Part of a small language model's weights.
Size: 15 layers, width 64, MLP 384 squared ReLU, vocabulary 2697, 1.35M parameters.
Training: a variant of Adam for these matrices, 126M tokens.
Each number is 128 + 32 x the weight over the matrix's rms, rounded and kept within 0 to 255. Layers, rows and columns count from 0.

# layer 3 attention value, 64x64, rms 0.145, rows 51-63, columns 0-63
[[ 80 120 121 113 137 106 109  82 132 103 137 131 145 135  91 171 135 172  79 186 132  94 150 105 142 144 122 124 142 136 102 144  97 141 138 142 176 113 127  69 137 106  91 123  91 193  98  76 136 115 155 120 105 147 100 135 149 113 137 102 120 175  63 131]
 [106 130 107 109 180 121 160  58 166 135  97 151 138 149  81 152 117 135 107 105 115 124 154 143 157 184 132 136 117  93 122 151 148  84 180 125 139 102 185 150 136 110 111 114  99 174 116  79  89  95 116 106 147 127 112 225 118  32 134 142  82 105 117 100]
 [ 76 132  87 101 178 114 153 124  73  90  93 124 114 167  99 196 167 131 101 158 182  70 154 145 111 141 130 155 111 128  59 158  89 128 180 153 142 138 110 153 142 150 141 167 133  93 114  71 156 108 141 156 149 129 119 165 110  94 143 135 137 174 106 127]
 [121 148 117 143 125  73  91 186 100 108 124  90 132 134 160 123 126 140 177 161 138 104 131 184 130 132 127 135 162 125 174 143  91 140 124 131 122 160 162 190 149 159 134 154 150 107  82 136 130 147 161  98 226 117 115 141 132 137 151 129 105 119 173 129]
 [120 119 136 125  90  79 102  88 127 100 117 111 118 123 118 107 135 102 114 146  90 126 149 133 152 159 174 171 101 116 147 113 161 125 166 130 141  77 188 143 118 130 126 165 120 200  46 140 117 135 109 113 136 184 131 139 119  62 176 122 100 154  91 111]
 [130 127  89 151 176 160  96 112 150  92 135 143 120 138  82 168 164  93  10 112  83 144 134  91 180 123 135 105  90 102  99 151 128  99  94 123 146  52 143  75 122 133 120 122  94 133 130 120 181 120 113 151  75 144 130 139 129  93  92 152 176 179 122 120]
 [ 96  82 160 140 115 205 143 154 118 148 138 101 123 111 143 115 145 103 149 173 139 143 149  95 133 144  91 123  96 121 103 121 145 158 136  87  98 182  91 155 120 170 121 139 115 136 138 159 118 138  46 177 118 135 136  88 102 191  68 153 144 142  77 164]
 [173 120 100 144 196  87 144 123 137 120 142 129 127 127  82 162 131 135  54  91 165 133  99 110 166 108 125 102 117 157 107 134 151 111 114 163 128  50 190 133 173 136 112 101 105 115 131  68 133  98 187  98 135  60 130 189 101 137 139 147 160 152 155 131]
 [131 129 145 113 127  97 102  75 224 142 120 113 142 143  96 151 133 111  36 149 106 115 138  98 159 121 113  73 128 111 129 111 110  53 121 202 100  94 175 130 151 119 169 161  69  90 147 146 148 143 139 131  86 126  72 146 112 105 166 131 144 144 184 127]
 [120 109  97 160 203 135  81  82 203 147 110 117 173 158 155 191 180 166  48 100  50 133 143  96 160  41  99  77 148 117  82 154  87 154 115 138 124 113  72 107 158 159 150 100 143 175 142 101 135 131 165 153 189  64 139 167 116 150 111 170 178 106 165 164]
 [163 146 138 130 158 164 108 148 187 111 150 152 116 150 140 108  88  89 100 136 109  79 152 105 122 103 132  86 128 200  77 180  87 168  39 155  82 123  79 115  88 110 144 100  86 105 124 109 182 124 117 168 148 101 183 127 153 179 110 188 181 201 189 148]
 [161 137 112 111 134 125 108 144 109  93 168 144 142 168 156 135 188  76  83 173 142 108 153 152 143  78 141 150 147 142 104 153  80 254 121 102 130 149  66 116  95 199 144 124 133 120 100 171 174 172  70 156 119  92 194  95 153 208  51 157 103 184 179 111]
 [108 108 121 125 197  80 136  25 203 116 140 144 137 169  91 166 150 120  71 115 102  72 111 124 161 158 163 152 107 125 132 108 135  60 104 183 123  96 122  72 174  89 102 114 128 177  60  93  98 149 156 117  87 145 125 206 103 111 158 127 112  73  76 132]]